Each number is 200 + 20 x the weight over its row's rms, rounded and kept within 0 to 999. Layers, rows and columns count from 0. The size before them is the row's rms in percent of the matrix's.

# up: layer 2 MLP up, 3584x448, rms 0.041, rows 115-139, columns 128-191
# down: layer 2 MLP down (transposed), 3584x448, rms 0.041, rows 115-138, columns 128-191
up115,100,186,212,175,221,178,175,211,222,178,222,204,218,204,204,212,210,203,203,207,185,201,216,164,174,194,157,196,206,167,178,179,204,190,217,214,197,209,208,189,195,237,171,195,223,191,208,192,221,225,187,220,189,174,209,181,213,199,201,180,229,207,203,212,193
down115,104,180,240,182,218,183,199,182,229,160,196,173,187,193,164,156,219,221,197,230,199,194,178,209,179,192,179,208,187,168,172,219,200,191,202,181,211,204,194,199,199,161,209,161,233,213,178,233,211,213,200,218,204,194,196,186,183,173,192,210,172,168,232,201,173
up116,089,205,216,216,165,211,224,233,236,222,198,188,199,200,198,173,184,224,190,201,203,200,206,188,193,183,208,216,192,190,182,193,178,200,205,175,157,187,187,199,198,239,217,223,225,223,195,178,218,171,179,173,176,225,164,222,239,215,176,195,206,196,172,169,217
down116,094,163,208,156,217,225,225,172,177,191,188,229,201,206,212,210,224,189,196,211,212,176,184,160,219,211,181,205,197,205,225,197,243,178,222,226,201,182,170,206,199,199,181,174,187,232,223,161,168,187,224,231,207,174,219,196,218,185,181,195,229,170,211,204,192
up117,100,227,168,198,223,206,169,193,217,214,208,191,174,175,198,193,194,194,223,202,208,213,201,194,200,167,191,151,240,198,218,226,196,206,173,202,208,174,196,196,170,183,191,175,172,205,215,212,203,221,221,223,234,176,206,220,198,254,196,216,194,200,189,180,207
down117,097,166,190,188,171,186,166,221,172,195,215,180,200,183,227,235,240,197,183,193,230,198,201,179,204,186,215,182,149,198,195,198,201,197,229,194,179,177,199,201,224,241,229,181,204,172,184,232,159,229,194,222,191,182,196,226,235,232,192,192,225,204,202,177,202
up118,092,205,197,191,212,185,202,230,190,225,174,244,200,203,238,177,192,198,189,208,173,162,214,188,212,224,198,170,212,185,201,221,201,214,201,221,191,218,224,242,220,176,189,179,227,172,199,205,242,190,215,238,219,190,202,187,208,219,208,204,209,200,212,194,191
down118,087,187,225,208,213,188,202,195,195,235,175,198,186,177,188,209,164,201,181,221,186,209,221,195,210,176,218,218,170,202,189,201,183,186,198,164,165,201,206,198,217,183,192,228,239,179,176,228,217,168,211,221,185,205,185,178,207,207,217,217,218,218,200,201,207
up119,102,201,192,207,210,187,207,232,201,196,211,198,160,245,237,220,177,212,208,213,159,197,179,199,211,217,191,211,200,193,205,194,175,185,217,167,226,194,201,206,190,223,207,211,243,215,216,182,173,202,258,194,199,169,223,186,220,217,205,164,205,188,203,212,186
down119,100,213,209,196,179,193,191,204,217,192,202,205,175,249,195,183,168,240,183,228,227,202,157,193,216,203,202,199,209,219,191,223,192,183,171,203,166,193,235,171,193,213,201,171,187,218,236,194,193,183,210,176,189,192,231,170,185,232,202,185,172,205,180,241,175
up120,092,203,214,196,172,190,184,207,210,233,180,191,201,215,212,171,195,154,181,180,189,231,176,196,193,205,235,232,168,246,221,200,235,208,181,226,211,214,185,208,203,181,228,175,236,182,181,187,165,226,241,202,169,191,233,196,190,175,179,198,171,164,224,229,193
down120,089,218,186,179,218,206,183,202,211,205,216,237,192,249,184,199,214,176,158,165,207,189,181,237,180,222,218,178,228,211,201,208,230,211,170,229,202,189,219,182,193,177,221,180,211,212,199,216,179,221,180,187,205,223,166,211,202,176,206,210,203,190,176,212,212
up121,093,219,157,224,164,232,201,194,201,214,212,204,198,179,217,199,179,214,209,206,170,201,201,169,188,207,214,189,217,237,183,232,185,191,181,191,213,208,188,201,190,211,175,224,263,172,218,229,195,154,197,201,192,223,206,165,191,183,219,206,172,196,194,227,215
down121,097,171,199,203,150,179,214,197,216,187,192,223,198,174,151,199,169,246,206,181,196,181,213,187,203,190,182,215,213,207,192,226,210,165,197,191,203,202,180,203,160,204,214,188,179,195,196,195,193,222,219,182,238,223,179,222,193,218,199,229,161,202,183,227,212
up122,107,199,187,246,187,219,221,215,177,165,209,168,164,181,210,198,206,192,209,184,213,207,201,209,185,225,201,187,198,186,214,152,185,185,213,231,192,218,213,185,204,172,205,201,205,192,206,200,220,213,185,199,211,192,217,213,166,202,194,190,173,182,172,188,212
down122,108,182,211,199,226,193,198,200,234,183,165,200,171,217,219,215,236,227,213,217,197,229,217,191,203,190,207,220,216,220,229,211,167,181,194,180,211,198,227,210,237,188,199,186,204,189,146,181,186,169,188,189,184,173,214,214,185,184,202,237,212,164,216,167,176
up123,105,190,170,194,194,224,194,207,186,230,192,225,220,206,196,216,181,162,191,207,164,222,215,177,191,192,195,178,202,237,210,192,192,202,176,219,216,200,226,202,230,213,144,171,233,245,182,178,204,210,205,200,185,185,196,168,189,205,217,190,211,211,187,174,226
down123,104,197,200,174,154,194,173,166,216,227,186,208,200,186,205,231,207,206,185,220,171,179,225,214,196,202,220,235,232,195,249,192,185,188,225,229,186,193,178,210,234,202,176,177,222,202,209,195,183,196,214,201,214,158,200,190,211,235,204,208,165,202,197,218,201
up124,105,216,202,232,222,185,172,196,190,168,182,209,204,180,230,213,198,174,221,216,196,213,210,231,236,220,202,218,173,182,197,202,203,196,177,192,210,186,186,201,163,230,187,193,165,186,235,200,199,186,206,216,199,209,172,215,165,207,172,210,175,211,213,199,191
down124,101,215,191,165,215,160,185,217,215,190,227,191,173,162,200,194,205,200,184,225,189,205,207,205,189,221,193,175,183,211,214,196,204,187,203,191,184,180,241,196,228,206,200,203,206,185,212,215,162,204,201,174,206,185,170,200,190,209,216,195,170,215,177,214,220
up125,100,197,174,191,188,208,187,233,191,184,234,241,194,177,173,197,197,203,241,216,231,197,228,179,181,153,220,190,222,204,214,200,178,188,234,226,227,188,179,193,163,184,222,188,184,193,190,217,204,185,173,183,223,164,176,185,209,195,232,173,227,205,206,246,167
down125,099,175,193,232,238,213,221,166,186,180,182,179,204,231,229,208,192,172,193,204,183,185,240,200,196,219,165,201,231,189,197,226,159,185,150,195,178,212,237,194,215,194,211,186,208,236,166,205,223,187,207,199,193,216,214,206,180,186,182,176,204,205,227,186,216
up126,113,208,218,171,214,213,176,197,233,217,192,232,201,195,191,185,177,204,226,224,205,191,209,203,216,201,221,199,199,169,187,213,165,184,174,210,163,177,198,195,207,214,182,205,193,224,200,214,222,203,195,219,233,217,216,176,220,179,193,183,224,236,237,191,234
down126,108,215,182,195,186,165,182,210,216,219,165,182,184,207,168,204,169,185,217,191,194,208,193,233,225,217,166,195,204,203,216,184,211,221,176,201,191,186,203,194,202,202,206,206,166,209,216,250,193,179,200,194,197,193,228,180,179,179,190,202,200,225,194,242,209
up127,100,185,189,174,206,175,180,188,229,192,182,188,244,168,189,177,200,234,209,243,211,202,224,175,178,198,219,178,171,186,211,198,202,221,210,186,234,224,214,227,196,174,211,214,154,174,193,199,165,204,207,196,193,203,203,214,184,193,200,173,183,217,220,197,233
down127,098,188,194,238,194,197,200,218,238,163,211,175,206,215,203,226,176,185,213,189,207,195,166,262,215,181,173,191,160,216,200,242,213,172,200,207,195,191,188,185,216,226,220,180,200,225,202,170,222,194,222,166,206,210,223,223,187,223,182,196,241,201,209,213,209
up128,105,208,203,216,193,210,178,156,181,190,192,224,191,194,205,204,193,214,177,177,205,192,205,170,212,192,180,204,203,219,155,191,216,174,185,214,199,210,214,188,182,187,165,217,181,181,182,165,202,224,203,236,198,220,232,186,227,204,186,206,174,233,215,156,183
down128,100,191,196,225,186,222,203,212,213,221,196,213,229,207,180,243,208,157,237,216,186,212,195,177,185,208,171,199,200,232,175,222,207,195,229,196,186,220,208,169,209,211,174,167,228,186,183,178,171,215,209,213,239,180,191,207,211,185,218,201,192,220,231,183,231
up129,098,229,209,196,199,212,236,181,163,199,159,201,223,226,230,224,222,232,210,192,210,211,211,204,200,215,168,176,235,187,229,208,212,185,216,169,183,209,218,211,199,167,191,197,181,209,156,162,210,200,167,198,192,160,238,193,214,201,232,212,188,187,152,194,197
down129,098,179,165,224,166,238,220,212,168,204,207,177,171,213,223,169,207,225,191,174,235,208,168,205,211,203,187,226,211,157,233,183,212,198,161,218,203,192,192,168,190,226,189,223,211,207,214,181,180,193,178,180,180,193,185,240,184,210,198,224,189,223,194,173,186
up130,095,208,222,162,243,185,193,173,217,186,206,203,191,233,182,186,168,182,208,173,211,231,185,218,201,177,155,212,235,194,171,179,180,183,205,218,237,211,182,170,207,207,229,179,223,214,208,219,209,176,236,210,207,221,197,214,200,210,199,201,213,188,208,194,223
down130,089,251,218,208,197,196,174,197,186,202,184,186,198,221,215,204,197,199,188,211,186,220,163,230,234,163,236,203,186,197,208,194,201,229,196,237,208,199,211,230,199,232,173,168,171,209,230,196,233,208,218,209,184,177,220,233,202,226,210,173,210,223,189,211,202
up131,103,197,214,206,175,174,208,221,186,189,175,211,200,197,159,173,194,206,186,190,194,180,191,212,220,224,179,240,177,189,210,248,190,168,212,212,187,195,186,192,227,205,180,210,160,220,220,179,218,191,181,186,202,229,164,186,208,187,170,169,166,173,243,188,187
down131,106,221,170,206,198,192,202,188,222,228,223,178,199,189,228,216,217,181,195,186,216,204,214,174,204,218,173,180,209,239,166,200,199,232,173,209,178,195,200,178,209,188,198,212,208,199,229,216,188,220,181,202,191,231,199,207,194,189,216,199,228,230,193,220,174
up132,103,198,234,219,180,182,206,227,229,215,214,198,217,205,163,185,206,175,209,231,175,199,219,176,226,211,200,169,209,187,198,219,199,204,215,210,155,211,204,203,182,211,204,220,209,200,234,195,193,187,203,190,210,214,158,199,173,213,239,180,228,232,181,191,207
down132,102,175,219,169,215,211,191,174,161,204,178,207,190,198,198,197,193,251,206,188,197,191,214,218,228,182,182,194,193,218,183,236,190,195,217,183,173,199,179,230,197,194,197,186,199,188,211,224,214,212,240,217,182,207,232,199,197,194,206,229,218,221,192,217,224
up133,101,205,204,221,184,223,190,189,215,220,240,188,177,187,192,211,232,188,197,194,174,221,176,191,199,169,176,169,198,229,206,207,213,187,215,173,194,197,212,225,181,201,221,201,226,168,202,178,205,199,212,224,195,196,187,201,187,177,200,222,219,187,155,187,183
down133,100,183,226,226,189,182,211,216,241,211,204,192,174,194,185,207,224,219,188,190,167,251,211,218,238,174,191,173,161,197,207,207,195,228,214,201,207,199,220,176,195,164,226,167,233,202,180,188,218,159,208,195,188,206,225,183,231,178,206,199,153,218,199,188,239
up134,096,217,195,171,223,170,220,176,199,200,192,168,197,218,175,194,215,196,190,228,183,187,214,211,207,187,199,232,202,204,225,218,208,209,176,184,208,233,197,216,175,196,226,171,231,225,212,212,188,206,217,208,209,219,218,200,179,173,202,189,184,200,218,184,160
down134,097,178,218,179,190,199,182,208,201,224,231,198,185,205,193,190,222,221,185,182,204,186,174,198,205,213,260,171,205,229,221,209,217,194,192,190,230,210,189,237,214,201,213,242,206,165,230,186,235,186,214,199,211,233,202,169,227,236,193,179,184,195,193,168,175
up135,104,196,197,244,205,205,181,193,174,201,220,186,223,201,209,188,213,219,182,231,185,211,232,196,221,185,217,193,245,210,179,201,164,214,199,209,216,202,204,195,154,213,171,191,235,216,189,208,186,237,168,190,218,241,202,176,183,213,206,179,214,249,182,218,198
down135,100,227,233,199,196,236,224,210,200,200,214,253,202,191,157,195,184,208,187,201,181,161,160,186,237,178,222,230,197,223,232,177,200,208,212,226,212,211,245,180,228,175,209,165,212,188,189,188,238,222,183,220,165,200,207,229,217,194,214,202,192,167,219,230,185
up136,104,209,194,202,208,208,193,242,177,158,167,173,166,171,221,156,223,217,208,191,165,171,218,224,236,158,202,209,211,222,158,204,228,185,217,193,181,193,219,189,212,190,199,228,211,185,195,229,228,181,213,179,208,173,220,219,195,220,158,192,208,199,204,208,179
down136,108,233,219,206,204,196,204,204,182,201,173,239,205,184,217,195,191,192,163,186,204,183,198,198,245,226,212,216,200,226,221,208,186,206,196,221,198,196,175,203,231,234,159,204,206,179,189,234,195,183,182,165,172,216,211,221,225,204,221,173,173,214,232,203,248
up137,100,257,214,215,216,221,180,216,168,187,197,204,159,178,196,179,228,199,208,182,203,179,231,251,214,208,200,235,201,185,218,209,183,203,210,234,223,199,229,218,198,218,190,186,178,201,188,197,222,177,212,203,246,226,223,194,176,176,197,196,216,176,206,203,223
down137,091,203,177,169,229,234,185,190,230,228,217,200,177,209,202,226,198,175,193,160,211,179,195,221,204,182,178,211,198,206,168,194,186,169,229,160,184,182,197,200,218,208,185,171,202,222,196,183,174,220,173,203,219,209,171,217,224,188,216,186,218,186,218,238,225
up138,089,223,208,220,205,206,207,203,205,177,198,193,180,196,205,200,192,230,198,205,198,192,198,186,213,186,213,165,221,213,218,177,205,210,177,195,227,190,198,187,205,207,238,184,178,181,176,197,163,196,193,214,189,174,192,206,206,186,206,164,212,182,187,184,192
down138,086,222,221,203,172,191,203,229,183,175,171,193,226,187,204,194,195,171,183,200,236,192,221,216,197,185,225,206,178,246,212,222,186,214,209,228,204,200,187,208,195,212,199,183,191,202,174,200,212,222,229,190,194,213,175,195,182,223,202,190,179,212,192,185,218
up139,101,184,175,195,212,197,188,185,191,185,206,207,196,219,229,194,194,232,193,223,217,161,190,170,167,195,173,247,230,163,207,181,237,217,196,201,202,205,197,175,213,216,181,196,196,195,189,201,198,242,197,222,230,198,171,217,220,194,198,197,179,197,227,164,198